From a checkpoint of a small transformer trained on Wikipedia.
Architecture: LayerNorm before each block, learned positions, biases, tied embeddings.
Training: a variant of Muon for these matrices, 730M tokens.
Each number is 200 + 40 x the weight over the matrix's rms, rounded and kept within 0 to 999. Layers, rows and columns count from 0.

# layer 6 MLP down (transposed), 3072x768, rms 0.0222, rows 760-787, columns 512-639
210,242,201,206,218,158,173,193,176,221,190,198,232,177,213,161,228,226,213,158,261,236,191,168,140,160,211,190,154,192,127,214,188,188,215,197,221,223,215,212,255,205,220,220,287,238,178,188,162,221,139,231,212,252,128,221,198,200,221,233,217,217,205,178,224,180,193,212,172,275,202,159,195,177,206,230,168,208,194,206,208,177,202,178,205,150,225,210,171,148,138,106,180,197,195,150,209,162,152,210,203,197,167,198,160,153,180,243,220,228,212,170,229,152,247,173,211,233,244,219,175,205,143,191,221,209,217,187
110,183,68,188,223,174,113,203,191,176,217,274,224,202,246,223,179,190,223,196,122,138,137,180,293,227,221,303,107,232,139,189,167,180,162,165,158,251,185,127,219,209,120,263,156,170,194,181,280,138,252,200,185,211,170,174,219,244,161,290,178,144,136,189,237,243,90,169,231,230,168,117,177,260,233,218,183,242,139,235,311,189,130,120,267,218,135,188,171,190,119,244,223,239,180,262,269,203,237,285,142,137,165,263,183,135,218,115,169,193,130,193,172,175,203,160,176,188,167,193,209,221,218,272,227,210,170,230
261,223,166,205,157,167,217,149,178,256,196,237,216,213,180,236,204,193,193,285,178,286,200,160,194,183,147,207,216,239,213,183,175,124,261,157,154,267,272,262,189,203,196,192,197,174,210,274,241,238,205,272,201,162,158,157,208,164,162,150,193,211,151,217,244,217,192,249,177,242,158,263,185,146,184,251,190,258,195,193,178,210,251,190,184,162,214,173,214,201,217,218,248,258,197,165,187,133,210,153,189,173,205,187,213,120,280,206,194,236,197,209,151,244,210,186,214,178,203,249,237,166,169,212,161,212,154,206
112,172,193,160,260,181,98,168,190,224,242,204,139,125,133,95,193,193,213,194,169,168,159,246,164,200,215,181,209,202,105,165,203,180,233,182,232,191,147,210,126,186,184,202,225,218,213,223,193,259,173,203,174,228,191,237,167,138,231,208,213,235,102,161,149,215,267,223,205,177,188,248,307,161,212,126,139,238,139,293,235,268,139,206,250,210,201,317,202,192,207,265,169,262,197,271,234,287,217,206,161,125,169,191,212,230,227,292,279,202,272,187,183,274,161,208,279,189,151,153,176,188,254,88,192,204,185,269
219,250,280,203,169,239,220,181,238,146,326,259,285,206,173,205,212,187,189,102,267,258,171,166,188,182,209,187,209,190,244,259,184,121,158,218,205,182,236,120,273,177,165,138,140,237,193,192,230,232,209,280,139,262,167,171,220,126,206,131,204,249,213,157,253,155,191,198,275,197,194,240,347,222,268,254,221,249,239,134,123,136,180,300,272,147,67,232,223,211,182,247,144,245,225,192,186,305,198,184,194,159,186,177,212,170,208,275,215,117,193,248,205,185,147,202,158,306,165,193,124,169,226,190,217,230,318,298
181,138,186,262,234,137,168,213,160,211,270,180,158,174,173,221,235,271,253,134,239,222,209,198,179,189,208,196,85,177,193,153,139,203,190,256,191,79,177,190,171,179,253,176,173,254,236,223,148,161,153,120,188,160,215,265,219,184,100,222,115,233,219,201,249,143,206,210,221,189,190,269,212,205,158,217,270,200,268,172,277,239,191,237,207,206,162,224,242,227,180,190,208,138,201,265,257,200,146,177,104,202,228,147,170,229,194,236,184,178,269,257,153,202,150,292,179,185,217,241,244,170,246,131,257,225,168,201
189,202,190,267,202,188,205,224,170,170,230,224,229,244,167,134,189,228,127,237,156,117,187,172,260,159,198,214,190,119,251,169,209,172,213,153,134,232,181,204,144,202,202,159,254,228,241,221,248,189,124,186,187,198,215,153,230,125,175,249,190,228,256,190,211,164,158,178,171,198,255,207,288,287,170,142,150,183,163,224,216,206,155,147,234,118,217,162,228,200,165,138,175,214,161,211,268,178,205,166,184,196,280,201,261,185,205,150,189,207,242,231,216,197,257,182,281,153,206,236,284,196,204,177,198,211,200,186
165,198,174,191,169,151,161,156,193,222,165,200,169,222,173,197,237,233,166,182,156,151,195,156,202,220,216,104,190,244,196,146,239,209,252,224,189,172,222,194,208,127,210,274,173,219,228,227,238,195,198,225,260,140,212,223,182,192,196,150,181,195,217,227,207,208,196,239,132,260,187,224,229,162,229,219,187,167,177,218,165,282,240,229,187,210,205,238,199,273,214,219,215,192,136,251,233,225,282,231,220,206,205,155,232,216,134,163,206,270,222,155,324,149,190,176,191,200,232,294,241,235,229,186,213,242,274,209
173,236,184,194,251,199,177,211,179,200,171,171,185,201,201,187,183,202,160,258,195,149,165,284,265,274,169,209,142,199,212,183,160,185,212,216,214,127,216,156,204,268,255,163,142,223,160,161,198,135,207,167,191,247,178,182,232,242,214,168,189,205,202,276,205,198,215,229,232,251,156,277,185,240,178,162,139,173,244,202,188,187,291,227,237,271,146,187,187,208,137,243,211,256,212,201,244,196,154,200,220,165,183,212,249,182,224,173,164,146,174,217,196,195,234,208,271,169,175,259,186,144,191,204,185,251,172,228
223,254,228,245,172,244,203,174,212,255,236,139,192,173,173,174,158,214,228,207,168,192,181,213,196,295,178,187,159,248,205,194,160,184,194,226,235,210,168,161,216,151,248,267,226,224,272,192,159,129,211,214,198,155,186,188,154,166,122,241,217,237,201,178,157,191,204,193,171,256,216,181,196,241,255,142,195,178,210,147,162,117,205,266,193,246,181,199,252,143,142,230,221,134,173,130,154,197,251,214,167,309,159,256,158,265,177,126,170,216,172,251,234,216,180,236,220,186,146,235,249,202,213,196,243,160,196,125
175,171,111,133,240,174,228,174,168,256,198,166,158,221,201,132,176,235,234,238,236,204,195,179,180,202,191,191,168,160,228,236,203,230,215,208,170,220,179,207,182,253,232,222,187,160,238,230,236,155,247,240,197,237,176,188,208,159,234,209,220,185,163,213,168,164,159,156,215,195,195,203,198,182,176,152,157,225,234,154,249,172,234,219,219,229,132,201,163,178,155,172,215,231,155,180,150,198,220,261,232,189,262,142,217,202,266,184,169,201,228,148,195,200,178,194,138,223,169,192,190,151,181,258,226,207,200,180
216,235,200,193,222,196,282,182,187,113,129,203,186,180,227,202,180,193,229,160,181,201,231,201,244,213,239,145,171,147,174,216,141,205,208,216,223,206,183,194,153,150,149,134,145,250,225,174,233,178,189,174,227,187,204,183,243,216,223,159,192,232,243,234,205,229,196,184,214,202,204,154,180,209,321,193,202,212,204,196,221,267,194,252,146,154,164,206,167,151,220,201,195,207,175,222,159,257,183,247,247,126,242,111,128,178,173,258,214,268,203,162,239,154,146,192,188,194,249,153,225,236,235,186,177,157,149,311
244,210,196,200,140,220,180,227,147,236,179,172,154,213,233,165,174,192,203,246,205,216,179,203,246,206,197,212,139,180,183,204,158,226,206,261,254,196,194,225,155,249,250,190,183,170,177,187,237,194,170,198,198,250,181,206,191,220,209,156,214,169,137,175,166,201,255,214,234,214,221,129,219,211,163,258,204,181,199,276,125,164,210,140,194,198,198,162,210,190,201,237,147,202,218,253,248,197,172,144,241,224,162,207,177,91,195,196,153,211,197,162,183,193,232,242,206,140,199,258,220,213,253,217,165,193,239,258
225,231,239,220,222,216,243,228,191,141,180,205,206,252,213,229,202,150,173,218,240,154,203,166,201,207,165,209,136,236,260,231,212,273,151,195,231,270,223,216,167,254,182,157,216,165,230,161,201,210,207,118,199,150,199,155,234,209,246,220,240,244,156,190,163,257,190,208,220,164,216,165,169,226,220,123,244,189,243,246,175,207,171,264,193,175,218,184,181,181,88,255,253,178,213,173,171,186,217,217,224,196,196,265,154,227,200,176,266,180,108,237,236,116,209,142,197,218,197,210,229,212,235,226,171,205,201,161
193,202,215,252,180,233,231,191,246,187,249,178,272,147,216,221,231,235,226,189,144,250,194,239,214,213,185,205,190,135,177,211,166,165,248,204,144,209,266,164,256,186,186,221,212,202,216,224,165,170,208,196,222,225,202,221,191,224,266,207,224,176,359,171,210,230,183,164,135,180,179,153,152,157,135,227,255,199,216,226,217,185,229,210,163,211,139,193,163,248,118,187,165,210,239,163,234,215,211,210,167,151,152,298,221,224,223,255,239,237,209,244,212,179,151,261,184,219,202,251,167,172,160,144,167,286,216,224
204,200,244,233,258,196,147,210,184,248,255,209,116,209,167,189,211,203,202,258,114,106,225,169,198,204,210,140,237,172,203,279,143,207,243,223,178,165,201,184,158,180,215,160,260,110,220,224,197,181,163,258,121,189,246,196,182,226,172,194,179,263,193,164,252,149,216,175,198,210,202,187,235,182,171,211,160,211,171,163,199,205,207,207,176,202,181,278,204,277,252,211,214,176,196,236,227,210,187,217,239,191,224,162,165,217,183,185,218,157,221,187,188,129,168,242,229,156,217,163,153,147,255,84,223,157,229,198
233,225,221,254,240,193,169,173,249,234,222,211,205,246,211,230,206,271,261,255,237,223,163,153,203,192,173,189,211,250,161,205,136,205,185,127,93,173,197,191,206,197,181,264,225,207,168,205,188,223,151,188,201,203,164,238,200,167,167,171,228,174,200,217,162,198,280,156,162,162,181,193,206,173,156,172,190,150,274,203,176,116,216,187,184,196,240,246,220,201,151,143,181,198,130,151,232,202,151,233,223,239,167,235,166,98,201,155,179,198,241,221,201,272,213,204,228,227,213,158,184,170,180,170,154,192,220,217
196,234,219,177,144,156,249,184,139,168,231,180,182,190,235,163,231,165,185,165,117,144,167,213,194,153,149,232,166,82,209,167,215,248,198,172,208,174,185,196,186,153,155,277,234,220,261,188,235,184,131,257,120,159,134,193,256,183,160,172,149,197,298,198,177,250,182,240,226,186,163,193,174,174,202,198,157,205,137,149,205,173,228,163,181,155,162,209,129,152,183,255,232,251,166,198,170,182,225,247,129,175,130,196,301,184,171,189,118,192,213,171,162,171,198,190,142,200,205,167,267,200,194,149,195,155,253,201
284,167,317,230,230,143,189,202,146,138,148,199,209,259,316,243,158,220,217,175,206,176,225,187,187,224,266,167,147,176,175,235,196,201,224,169,214,211,205,202,188,226,227,245,257,201,268,192,223,206,202,161,277,209,129,175,193,246,211,183,255,202,140,197,233,175,183,154,236,219,242,226,207,175,89,185,199,137,230,225,174,132,229,160,209,109,240,123,159,194,217,148,214,167,163,181,198,247,252,218,201,170,190,207,161,157,265,170,141,237,233,252,141,156,140,158,189,262,198,228,239,267,214,145,254,216,117,103
199,241,163,219,188,166,205,210,118,168,281,151,241,188,159,205,186,192,211,257,136,149,174,208,165,192,233,235,134,196,279,205,210,245,255,252,264,161,204,253,260,132,246,209,202,171,172,189,213,136,142,185,147,241,200,233,169,209,199,234,156,202,198,160,197,204,218,208,222,187,179,210,179,255,115,229,263,167,142,156,237,178,164,186,210,210,201,195,212,170,234,158,162,224,197,217,208,168,242,173,195,203,200,222,245,212,194,221,263,124,182,178,169,176,191,204,205,214,217,199,141,234,216,193,167,198,188,256
239,202,167,165,219,216,188,146,176,218,215,219,268,278,148,192,189,179,213,219,157,219,174,266,192,256,172,163,241,202,199,259,170,200,185,179,93,201,196,215,182,214,281,197,215,158,228,253,225,194,165,208,126,163,190,148,266,236,197,206,201,247,270,215,195,194,189,211,210,297,199,207,206,141,206,131,282,187,134,202,231,175,292,181,183,200,197,234,190,167,167,165,243,180,195,253,208,202,170,166,152,225,210,185,224,155,242,254,194,205,153,148,224,238,121,142,158,147,203,217,152,223,234,222,244,203,178,241
203,269,233,248,183,194,192,175,202,198,222,171,155,219,214,210,179,224,201,237,218,185,182,193,223,116,172,226,175,222,209,159,253,289,142,219,156,153,226,234,258,153,219,237,275,360,127,258,190,251,262,281,200,210,162,191,230,206,190,218,142,186,221,196,121,172,181,222,219,169,232,173,161,183,252,167,208,180,178,243,135,233,182,236,222,217,226,203,148,185,171,207,267,275,281,250,147,184,218,204,247,203,252,237,157,228,156,111,198,217,167,190,139,154,171,148,108,280,200,182,168,173,99,256,132,211,185,293
161,188,145,222,213,127,193,174,211,270,166,193,176,161,168,212,217,254,245,221,171,144,210,209,247,199,177,191,230,199,228,271,181,239,263,291,236,164,217,184,140,251,218,207,182,97,207,206,270,173,236,216,213,230,269,278,209,88,189,229,218,161,184,150,189,188,190,207,186,187,212,132,154,232,257,201,239,168,264,173,295,267,123,220,176,232,219,178,174,207,202,266,221,157,253,199,164,238,157,231,124,171,215,274,224,200,193,221,154,169,177,237,157,228,129,161,203,167,198,162,204,193,217,210,145,117,276,260
199,225,185,179,134,169,154,133,186,251,211,186,176,149,115,221,208,279,188,243,208,195,284,194,231,156,223,169,212,210,149,176,200,213,198,158,168,138,271,256,175,278,209,194,196,224,191,154,168,191,198,229,234,192,160,161,227,190,185,99,119,185,198,184,185,218,202,166,236,193,198,231,221,159,240,169,245,222,185,220,181,163,222,194,194,137,180,251,287,177,125,127,214,245,193,145,324,179,289,229,232,159,183,209,219,202,252,125,242,253,281,257,248,140,287,204,190,204,237,179,225,230,188,166,203,188,207,196
201,213,193,147,219,138,213,170,185,178,123,166,190,216,182,162,254,144,273,186,149,231,185,208,110,169,151,187,174,177,181,282,218,124,246,229,143,191,187,127,211,213,241,245,183,262,147,250,177,188,231,256,218,205,257,151,191,204,198,155,132,253,207,150,296,140,259,157,174,201,161,209,218,192,229,170,220,207,173,246,193,209,235,209,172,225,116,180,208,186,246,169,233,184,234,268,138,173,167,134,262,231,240,165,250,188,214,290,215,132,201,218,181,210,144,220,146,169,217,248,216,152,268,230,214,266,214,165
217,242,211,154,203,266,177,240,222,230,234,153,216,175,243,189,149,142,179,180,160,211,223,193,282,151,209,225,201,144,142,186,152,181,213,210,162,260,236,186,191,199,129,298,200,283,238,149,176,203,149,202,202,212,292,206,217,124,282,179,141,251,243,169,190,176,134,172,225,175,239,151,180,145,169,271,193,248,224,235,203,194,194,242,248,227,202,228,186,261,201,241,242,216,153,158,106,221,196,186,202,189,216,190,151,152,115,257,240,233,178,167,203,133,168,89,231,195,225,189,195,167,217,171,219,183,238,162
170,199,207,191,211,214,151,205,231,194,193,201,250,203,195,181,198,160,222,250,266,122,241,207,158,180,202,144,238,252,259,189,192,163,201,166,220,196,255,240,260,162,230,178,187,272,209,182,234,145,214,186,132,121,242,179,201,148,149,192,227,220,210,167,216,222,201,192,130,212,239,177,257,137,190,166,162,197,146,183,193,186,242,229,217,261,287,222,202,140,139,202,162,149,135,215,222,229,177,172,259,201,192,182,222,228,175,175,282,214,172,207,144,211,195,148,152,244,167,166,197,186,126,157,209,227,168,209
163,201,205,185,180,203,199,196,228,200,233,185,243,229,216,198,216,129,170,158,143,187,229,218,168,197,256,158,159,167,180,229,260,253,173,170,283,154,156,192,226,101,209,194,152,235,210,165,196,278,247,128,144,270,166,137,166,147,179,232,206,203,126,213,234,199,230,149,210,220,145,211,171,199,170,229,153,241,239,227,222,192,203,184,272,162,168,201,152,234,270,230,194,213,250,205,241,215,236,240,179,245,169,171,189,184,233,249,240,222,173,234,118,116,220,158,210,174,217,227,170,164,216,162,191,189,154,131
# layer 6 MLP up, 3072x768, rms 0.0419, rows 761-787, columns 512-639
214,179,242,225,225,158,245,176,176,212,242,154,224,169,237,264,152,215,199,139,221,206,175,203,237,184,213,230,150,238,242,167,230,212,142,187,256,122,190,199,178,117,133,232,236,229,200,277,218,213,255,186,228,236,194,228,116,226,181,236,140,197,180,140,165,196,221,259,120,225,124,183,224,173,185,248,170,181,212,213,217,210,229,156,206,210,271,157,193,145,184,220,203,171,214,260,187,193,172,165,260,215,247,229,168,224,192,187,224,198,140,156,195,208,204,218,199,105,218,235,190,146,167,219,202,239,165,246
176,174,264,229,248,240,205,229,155,186,166,200,188,224,159,225,168,138,166,211,238,138,188,209,243,185,266,145,246,188,127,184,144,218,163,189,224,154,206,218,246,154,221,219,240,179,171,186,244,196,151,237,191,120,198,150,147,191,212,179,178,220,148,222,185,178,242,220,252,184,208,175,208,180,201,231,176,173,191,203,212,168,149,189,201,183,165,266,206,157,230,162,178,178,210,262,185,216,217,255,211,165,96,179,221,198,140,213,174,240,169,173,192,190,197,198,158,191,239,225,214,237,148,200,218,194,248,293
192,206,276,211,250,194,184,180,201,165,220,173,236,200,212,165,194,305,170,208,158,253,134,152,207,297,169,236,176,238,136,235,242,186,219,165,220,130,220,149,168,185,134,139,194,44,213,307,200,205,149,262,120,340,133,179,220,138,188,196,199,199,178,229,244,197,176,203,151,199,199,211,206,173,189,211,192,234,140,212,197,231,191,243,230,99,272,164,157,231,156,209,161,212,195,272,269,174,192,263,256,139,235,145,208,224,201,192,203,218,187,191,188,195,182,142,261,198,198,149,184,159,166,154,159,178,201,188
112,125,285,259,247,190,183,101,257,136,367,261,263,180,157,146,257,167,211,172,231,189,200,229,179,207,223,168,197,211,215,151,178,153,229,162,237,138,220,87,197,210,181,161,58,214,167,160,273,141,239,313,170,243,158,269,262,215,186,167,229,162,215,199,243,165,142,213,279,243,167,221,217,252,205,247,238,212,198,196,139,155,84,180,203,203,184,211,196,245,168,207,137,226,193,220,187,256,271,232,246,141,181,238,185,198,211,206,230,177,225,152,236,109,173,153,203,234,172,210,186,243,263,243,177,283,260,142
291,193,217,241,204,175,188,191,258,174,182,226,183,180,221,200,257,269,237,234,198,266,202,204,194,247,160,247,227,186,248,232,195,193,267,234,175,232,183,147,236,216,231,187,224,190,170,209,218,250,215,205,198,159,196,126,96,231,185,221,186,207,167,188,199,204,120,182,194,166,172,233,248,183,180,135,157,221,151,138,161,188,166,211,89,221,139,146,148,117,252,212,193,184,207,132,164,193,209,226,245,204,189,166,276,154,228,197,162,214,185,193,247,285,226,200,213,213,255,165,189,229,187,159,208,178,204,201
169,211,150,195,231,209,228,226,120,210,166,179,187,187,263,230,180,212,238,211,192,193,203,160,189,258,110,270,198,169,222,210,202,195,185,169,245,201,213,261,238,206,234,210,218,205,223,223,242,229,214,168,172,201,215,118,211,196,198,137,207,152,162,162,215,170,188,206,259,213,182,212,206,175,202,259,247,221,143,184,173,223,203,215,266,233,231,179,165,164,199,174,210,170,201,159,185,253,197,229,193,227,195,230,212,249,162,191,194,196,188,196,245,192,183,229,175,233,249,249,199,208,194,242,250,230,185,281
274,218,213,175,196,139,242,222,205,118,171,231,157,163,128,260,272,164,242,179,231,172,212,175,214,158,267,202,211,239,192,166,126,193,176,206,202,234,196,229,147,140,202,264,223,195,141,175,183,180,227,189,159,225,254,216,202,241,207,190,232,176,218,177,276,243,174,157,149,205,261,250,216,216,150,195,193,197,112,146,187,182,195,245,205,103,258,200,188,181,167,200,174,234,234,188,113,190,179,204,184,166,121,203,222,266,143,248,140,143,209,209,144,199,233,181,201,216,114,222,215,223,191,117,244,171,197,237
211,221,222,200,115,308,173,217,196,254,194,271,265,208,200,178,194,202,140,223,236,157,263,208,262,206,292,214,207,227,252,166,148,142,179,176,193,212,241,161,180,194,206,206,233,179,238,246,246,210,142,192,174,230,215,218,228,143,255,200,197,173,190,152,187,206,241,230,138,237,289,248,242,212,199,145,155,184,202,158,260,272,228,182,192,151,245,206,186,183,241,246,238,248,217,189,235,132,217,195,161,235,233,221,126,186,195,243,162,246,292,194,236,206,203,186,168,128,227,160,264,201,157,201,162,230,229,211
249,261,175,165,220,183,213,237,216,230,102,236,154,170,192,209,272,239,237,213,209,241,259,198,209,205,180,185,206,204,226,252,255,154,258,131,279,200,209,214,207,174,201,185,193,270,233,289,198,192,177,204,149,223,181,209,191,171,222,213,172,238,201,205,228,185,209,168,197,151,137,270,130,237,122,209,198,211,277,236,222,185,218,180,218,260,195,210,178,194,202,206,223,160,202,176,162,153,213,207,171,214,231,153,160,271,201,142,222,235,185,185,269,173,218,170,184,213,189,211,168,267,186,124,159,172,217,205
208,196,267,215,246,176,222,173,183,247,202,145,252,181,230,187,186,219,176,124,248,234,227,221,210,193,196,185,292,255,217,165,213,204,134,225,233,251,217,201,205,124,262,169,226,160,176,246,225,228,180,172,213,160,239,265,208,186,162,183,186,228,193,171,137,149,270,224,241,134,158,188,124,197,261,225,154,150,107,174,276,195,221,224,261,210,222,240,185,197,172,169,253,165,183,161,179,204,250,182,186,171,132,197,132,205,232,128,175,221,207,214,199,218,285,205,150,268,162,239,175,245,200,220,171,247,154,226
259,181,186,196,207,188,232,159,198,234,175,169,218,204,156,231,91,149,240,212,247,180,241,215,214,163,183,208,136,168,163,126,243,186,120,190,178,243,236,206,153,184,167,219,181,158,222,235,139,143,215,172,180,192,158,180,252,161,148,272,211,177,153,200,205,224,220,259,216,262,200,239,193,164,158,300,199,248,179,222,217,252,257,166,176,188,306,164,255,198,119,195,219,203,153,136,268,263,196,186,233,220,194,257,190,205,200,152,134,249,296,189,191,253,217,231,160,196,148,196,214,89,179,136,203,231,158,161
181,251,187,248,197,300,121,173,241,156,218,269,169,225,211,181,204,198,209,205,220,245,181,173,141,186,179,214,247,193,247,252,172,247,194,140,215,219,191,286,176,256,176,251,212,150,201,129,207,225,216,243,198,232,212,194,192,246,227,173,215,150,138,159,181,255,152,242,194,143,237,162,181,199,204,205,188,210,189,194,188,172,228,191,216,237,236,210,153,250,211,161,176,174,196,221,172,165,244,174,157,228,197,203,219,237,162,174,256,209,191,200,213,186,210,191,97,179,226,234,175,231,277,146,251,231,174,182
192,183,209,233,169,195,193,202,246,265,235,229,243,159,151,209,202,205,251,169,190,210,172,255,232,147,199,219,158,237,207,226,214,168,298,169,249,250,160,132,136,160,208,129,152,217,188,165,171,239,199,190,212,191,128,248,145,211,215,204,96,134,165,219,212,135,206,207,193,211,118,187,183,199,220,236,161,139,240,183,186,151,223,145,178,199,222,210,263,196,237,197,232,153,206,218,245,204,175,249,205,135,232,216,142,253,257,181,150,202,253,248,241,178,138,173,236,152,232,165,228,250,200,181,65,196,211,185
200,158,162,255,189,274,251,226,188,223,245,170,229,67,208,156,165,260,204,217,191,212,212,164,238,146,261,238,197,209,251,191,310,242,139,257,183,163,155,260,165,189,212,190,229,204,160,161,130,237,194,138,185,188,228,295,183,147,230,161,244,275,205,197,241,131,265,200,136,188,205,221,177,236,215,161,213,226,223,168,221,199,174,269,190,252,193,214,224,143,145,133,223,198,197,143,197,234,222,254,205,193,164,248,196,210,210,189,275,167,122,275,182,218,192,270,139,187,214,229,192,167,276,207,182,222,151,196
215,230,178,249,190,191,160,205,277,223,220,226,262,221,206,251,157,237,196,201,193,230,174,235,209,208,209,291,235,179,188,185,250,155,207,214,152,205,226,229,128,245,179,237,198,168,161,236,267,222,227,215,103,236,244,174,147,165,256,205,176,133,126,153,176,173,161,235,222,237,179,145,173,188,232,215,155,181,230,206,214,176,218,169,194,198,168,163,270,168,210,204,289,156,171,197,208,173,185,166,157,203,161,199,156,228,130,149,199,238,161,191,191,284,248,215,126,170,221,202,220,134,165,194,268,172,173,180
181,219,193,136,230,171,177,162,266,211,129,236,197,189,198,109,152,135,148,213,216,146,220,195,220,248,213,189,226,126,190,244,193,268,163,253,243,227,163,286,260,216,119,204,214,186,199,217,170,179,214,271,271,183,252,177,227,218,246,227,201,218,184,198,191,232,196,200,206,198,187,153,209,205,205,141,167,258,191,171,284,203,129,182,243,189,163,223,203,271,219,262,186,172,248,211,222,221,140,125,139,166,214,245,239,223,203,199,241,171,201,161,186,210,213,185,161,196,252,254,162,230,219,176,192,261,152,182
173,130,198,195,188,219,219,208,231,196,140,208,271,190,205,175,144,200,224,153,191,179,175,329,259,217,188,261,180,200,180,111,238,185,149,249,164,167,220,196,183,231,309,221,159,204,256,264,219,214,203,139,168,181,226,173,185,175,176,134,197,179,264,148,223,174,213,196,133,273,171,206,179,167,214,188,212,237,205,203,132,157,243,217,199,171,221,231,170,226,267,214,172,198,211,195,126,264,213,207,145,228,232,190,153,296,200,153,226,160,268,265,225,169,240,231,215,183,272,255,215,154,160,254,268,210,238,182
177,282,205,156,132,198,260,182,282,195,225,204,167,128,175,230,218,245,140,206,234,173,232,114,190,141,248,256,174,152,129,146,233,157,185,232,180,211,195,161,227,179,60,101,233,197,209,192,147,154,149,199,216,173,227,211,176,197,212,256,278,138,179,221,192,143,180,243,139,171,192,176,230,142,215,166,192,192,151,257,341,222,212,213,235,262,218,154,200,109,166,191,203,111,202,176,170,190,195,308,216,267,192,173,161,236,178,212,162,177,256,247,206,235,223,121,195,155,242,240,204,212,151,155,254,190,154,182
265,153,183,184,249,177,87,276,199,222,198,182,203,170,236,188,178,246,234,231,209,182,215,149,233,222,146,244,218,186,139,240,240,246,169,247,178,203,148,220,221,167,216,183,152,177,165,185,215,182,255,226,251,220,217,221,200,240,215,191,134,241,264,211,217,227,222,150,227,254,171,238,199,274,210,252,210,229,200,274,168,230,170,234,178,173,199,235,158,218,177,161,185,266,199,178,140,201,197,256,203,205,144,157,176,267,145,159,191,204,251,212,223,229,203,183,156,241,140,160,296,180,224,201,180,145,184,215
192,219,160,152,257,134,193,161,223,128,247,258,206,201,143,193,243,175,240,169,184,133,270,303,178,184,273,254,181,230,177,153,198,219,221,183,150,262,187,150,282,209,184,197,142,250,165,203,185,159,165,194,248,160,247,214,199,202,151,189,223,200,177,232,213,217,236,210,150,197,158,99,140,181,175,211,139,168,253,295,215,246,136,198,217,143,242,190,208,286,219,194,210,235,215,239,188,273,191,199,190,165,137,245,260,208,209,182,224,179,192,265,140,182,188,190,190,178,186,125,175,203,221,182,199,188,262,175
230,224,215,251,255,200,240,276,168,269,192,199,114,303,178,154,159,250,138,277,173,132,139,163,197,261,150,216,159,134,182,239,187,177,274,168,159,139,154,175,137,217,200,187,212,217,173,124,283,173,198,258,179,124,222,267,166,228,163,132,206,253,234,238,285,178,224,270,244,222,232,205,310,131,180,145,217,215,103,159,188,211,195,237,173,174,151,158,255,205,247,121,227,130,177,188,174,219,187,181,202,217,195,198,250,219,180,246,227,215,178,121,273,182,187,272,183,206,184,191,188,274,209,251,132,212,170,141
308,173,213,237,203,271,231,228,202,220,145,178,252,321,188,263,178,226,215,185,245,186,252,198,207,206,204,248,179,178,235,201,110,218,239,228,169,247,251,253,258,198,166,160,237,126,247,229,86,200,188,270,220,183,215,279,191,159,213,187,213,191,130,193,148,204,264,190,152,109,200,179,244,234,214,207,178,216,183,188,220,220,154,193,183,199,268,141,177,288,194,153,143,209,262,248,190,223,149,205,261,155,153,152,213,213,211,233,226,239,161,173,196,227,175,246,169,174,244,207,234,220,201,261,204,156,265,151
196,237,144,173,212,185,204,229,266,197,223,220,241,161,147,195,178,156,182,224,212,227,188,163,126,259,212,228,158,172,187,294,207,185,158,176,179,160,219,184,162,152,236,176,214,175,263,249,263,200,176,175,137,177,187,241,277,239,204,176,258,155,201,164,236,211,265,199,221,192,185,266,257,215,164,211,183,201,260,202,156,171,231,165,246,152,251,204,139,221,188,201,207,228,202,248,116,242,217,190,230,190,210,215,252,198,162,248,190,203,203,269,207,168,200,209,221,262,232,196,273,164,294,220,234,171,197,160
320,179,204,292,208,204,254,220,180,208,229,199,209,176,196,193,230,233,154,236,197,199,291,175,179,186,223,178,231,142,170,126,187,189,226,158,251,213,151,183,238,269,235,154,190,120,128,279,201,145,213,148,159,201,184,266,211,147,249,196,265,122,202,247,175,238,150,226,238,255,213,244,233,244,207,197,234,195,186,237,145,214,210,214,191,169,181,179,193,191,186,203,179,175,251,222,171,224,182,234,205,170,216,237,183,152,171,122,177,168,187,182,133,195,161,250,246,189,218,250,216,257,199,247,203,177,141,270
165,145,210,180,238,178,220,159,230,208,159,242,293,252,146,277,199,251,218,154,167,177,209,187,164,204,220,274,240,176,205,214,182,239,259,221,308,198,161,122,175,257,207,141,216,248,187,146,264,122,191,185,193,142,188,220,102,168,256,215,141,207,217,161,219,240,241,224,122,233,157,230,163,211,157,233,171,188,238,203,217,230,180,157,206,224,190,214,195,162,161,220,220,253,255,209,250,211,229,208,167,246,213,231,156,250,192,183,212,153,187,222,254,169,196,116,227,243,191,154,176,139,231,246,178,208,232,200
183,214,148,260,211,244,254,200,152,175,196,325,210,228,203,169,241,146,194,206,157,220,197,185,228,212,126,235,164,231,217,222,121,234,235,219,202,169,217,235,162,199,250,295,262,175,154,210,190,218,172,176,219,257,222,158,175,183,223,197,130,158,148,195,127,142,136,193,213,216,283,230,212,213,252,261,171,233,196,195,134,174,197,167,196,222,144,205,162,221,273,187,187,215,260,231,214,113,154,165,158,202,200,251,240,179,138,206,209,222,220,199,168,184,212,179,207,213,209,241,160,165,308,193,169,224,102,243
219,300,227,181,81,129,188,104,241,226,258,186,264,259,173,244,191,203,206,196,225,157,199,206,195,295,149,207,251,204,169,193,154,217,241,210,187,165,217,185,138,194,240,202,234,163,200,179,159,222,193,220,211,191,269,184,175,162,166,159,202,178,269,189,244,208,213,193,198,281,227,206,244,184,258,214,187,253,144,160,178,135,176,230,165,206,158,186,216,171,135,175,155,169,288,186,233,133,169,213,188,226,161,176,159,147,219,161,199,255,146,81,234,184,194,196,219,247,141,167,218,258,240,176,227,190,251,147